Weights of a small GPT-style language model, trained from scratch on English Wikipedia.
Size: 6 heads of 64, MLP 1536 GELU, vocabulary 2048.
Architecture: rotary positions, untied embeddings.
Each number is 128 + 24 x the weight over the matrix's rms, rounded and kept within 0 to 255. Layers, rows and columns count from 0. Numbers have three digits each.

# layer 12 attention value, 384x384, rms 0.243, rows 339-383, columns 48-95
164146157163143110186149112104131157120146094157105124129155129150097124120109124149131139114111164156096126122116121116097140122136120128119123
141151112131150115143123116118134102129128127157111107116127162106137147108083096134145129103119118092123110159120134133134145137110182151113153
126134128104120084108120151106145107131138159125136118137114159139149112147162116173087089101131174124117087137167121119125127129099129139136122
112116133118157117124121120138123123114138138110083150093148123161110125141132146194151094138120126126134098151151128149153135140114162127149125
096163092129099106109141123136131157106140133168116099118159139143107114076084105163105138138116102125122114121106096134150123131119118159134144
127103147135138098081144080097080132120134139089149124083131164097120172129116123110102138120157114091123168165120157143180158173116109126152160
119128163138139131116108120113129101130124125109140124099159131100153131130199170107096140180126130151132100129090144120133126156163078149122119
101129102170117122164150149145151149101124127124147144122124099148112138092115159106147111119133120113168143125156105128165150119110143094149118
079156100133140121114110137142159121139138097101101121119146094094138133139110134074090126126089138157117108148087132175105090138109131112121114
108105177132123133152121135130072118085159087117149122131160128121091096161130136154105126113158132144094141135118117105123112143119109176122125
101102142168129178165143127107169135110097120112129121108152149142114126131110137141133110165109135126133100135109181124118101099138124169156123
138159085096123101121138178132103149134153153116131094106158150194103087111113095083106166124109109127130128112162154129117115174176132124122116
089155118096109115146143145130105125096142097127187126129148141115097113086140110154113110168113139088090121119181108129085132123098104125113110
096153115092100133130131100141125122132147139126121137139126166089104123129135126129126137130104122115155102141110118151112138161114151146146157
113126143127142117125132160122133116081170109122100147108129118116144115095072119105133140143135134155140156135124153132089120147124132097128150
115143146121113136156154149108150130123149085121095138110127118117137153169145127129157148130108131138112120141127119138125118136096118127120112
178173129133080123140115178171119118129192126142130118115097103120108085139138146123129157131121096094118123118139152144120138136126144141157146
108150097129156134147110132123138090140131104116141117143126122135150147118117129144146098121106146136123117082148119104100151118143113121110108
142140088155130116138116131109167183128121136184125140117118130128118134107112135123121145160116116131143143114149142110137118116147133087124162
154117107136107127137123107108113133133110158111140151123146120131130118107111146127133150119128152133090121119108098148087124134128116148101112
117129129168153120112084103129137169150177101107145124124107138098125094081110104100130101122091115146143118110128142132159160122125127130180137
127139147147126127091135136130161156152148133096151139112136141094134120126128139114153114141145140123105169164133137147139128105151156145120128
135123119159137156103122101114089129139161102118123101137125113123138120133150139085090110179135090136133123155112108101184122125096092113130115
105116156132118114116111137134096102138158113192122118135113189085140161117138134120154106131128163160136100164140134096163155098089108074104108
125151101141116117122147126153130125123097102138142128140131118162113132063132125143117157154131130152151148124156155103143145154148132100121189
160112112102137130121154125135127166136164117107104171146127096104131126126116150102130130119127146156117139096152139096142148130116075175099128
157172105132136158130132125092111110100154127114098110133176141137149155115136134162125122163097098120140153082095100134144165076114112119135100
104145124136136159081102107109165099113115123131123132160158173088143119133163113129126123124130085102161164152112137093148098133130145126177153
128085101112115165124133095163079162136133140100145128126113133137128124162144147145105122122138162141147119121125130115123156098143131086124153
139118114160156120113116140116153105113107175181112138097116112155138106126115128124134112156110123116129131139123142142159133130142149145099131
103101134138116123127134136160108113119117163155130131113128121128142113139153162142136123108156135127155118130140140130149110152141115161126154
112128153151105132109084129149106132146125135139121138114158111119115129129144123115117135095140105085115103137116184123108110141151137110129114
168173088144127131126118168141164106153102156113092196146138137118124089128148123120125144145137118127136113130139163115064133126130090113128138
127107134106131077134137133142123146168115151100151119127144128141124127086151097139111128107137095115135080113112128123127156115117129127147092
135105124160126092124151116117142130166137129096113126135163123141088132115129143137121160100146163139103159104112110131107149139139146148129166
143109106096120145109122166144109112108108129112171116125121107133110165122155120168115104116161104111103140146129129126131095128112130133113139
108090132172134133116173062154127142117120145106085120087112150130112122133128159104130140125104119138145135139096152122142098115124133135130150
105124108153143145148145115132126107147134162132134123127109163112159131120115136160159126101102157170190137135149129182144149120136116130141158
194134184138152156140147095142114091110151139082105107131169126106152162147170141151111073185100143149150097156132090149115185138095137112077181
102105125110123163099114133122109158157151138145105118138149126151173136103135138149134123153073136073154135139141136135120102167160121107125138
183115123068089169147121062101103146130115108127142125116162141157107133142126117122097180115132103097138179127124139115125108120114128117128115
105139112127127124191150088098092122122124123124105133159106161124143156090177158126114087104141144125135145127108137114102130162096101132144145
115105107111130114099101153152107131146158111098149100115096131116188130105121152121139161137093097099121149104108129101153129141108080101139154
098109144110118083113104097150144133141157138122162140139159140100170111117135192140121125131092173169068124166142135088109136117114111101091160
126087114147104146148128121129110148140146134132098124126117130163117107122128124154079111079116131091116146103131111106139147117113127130149119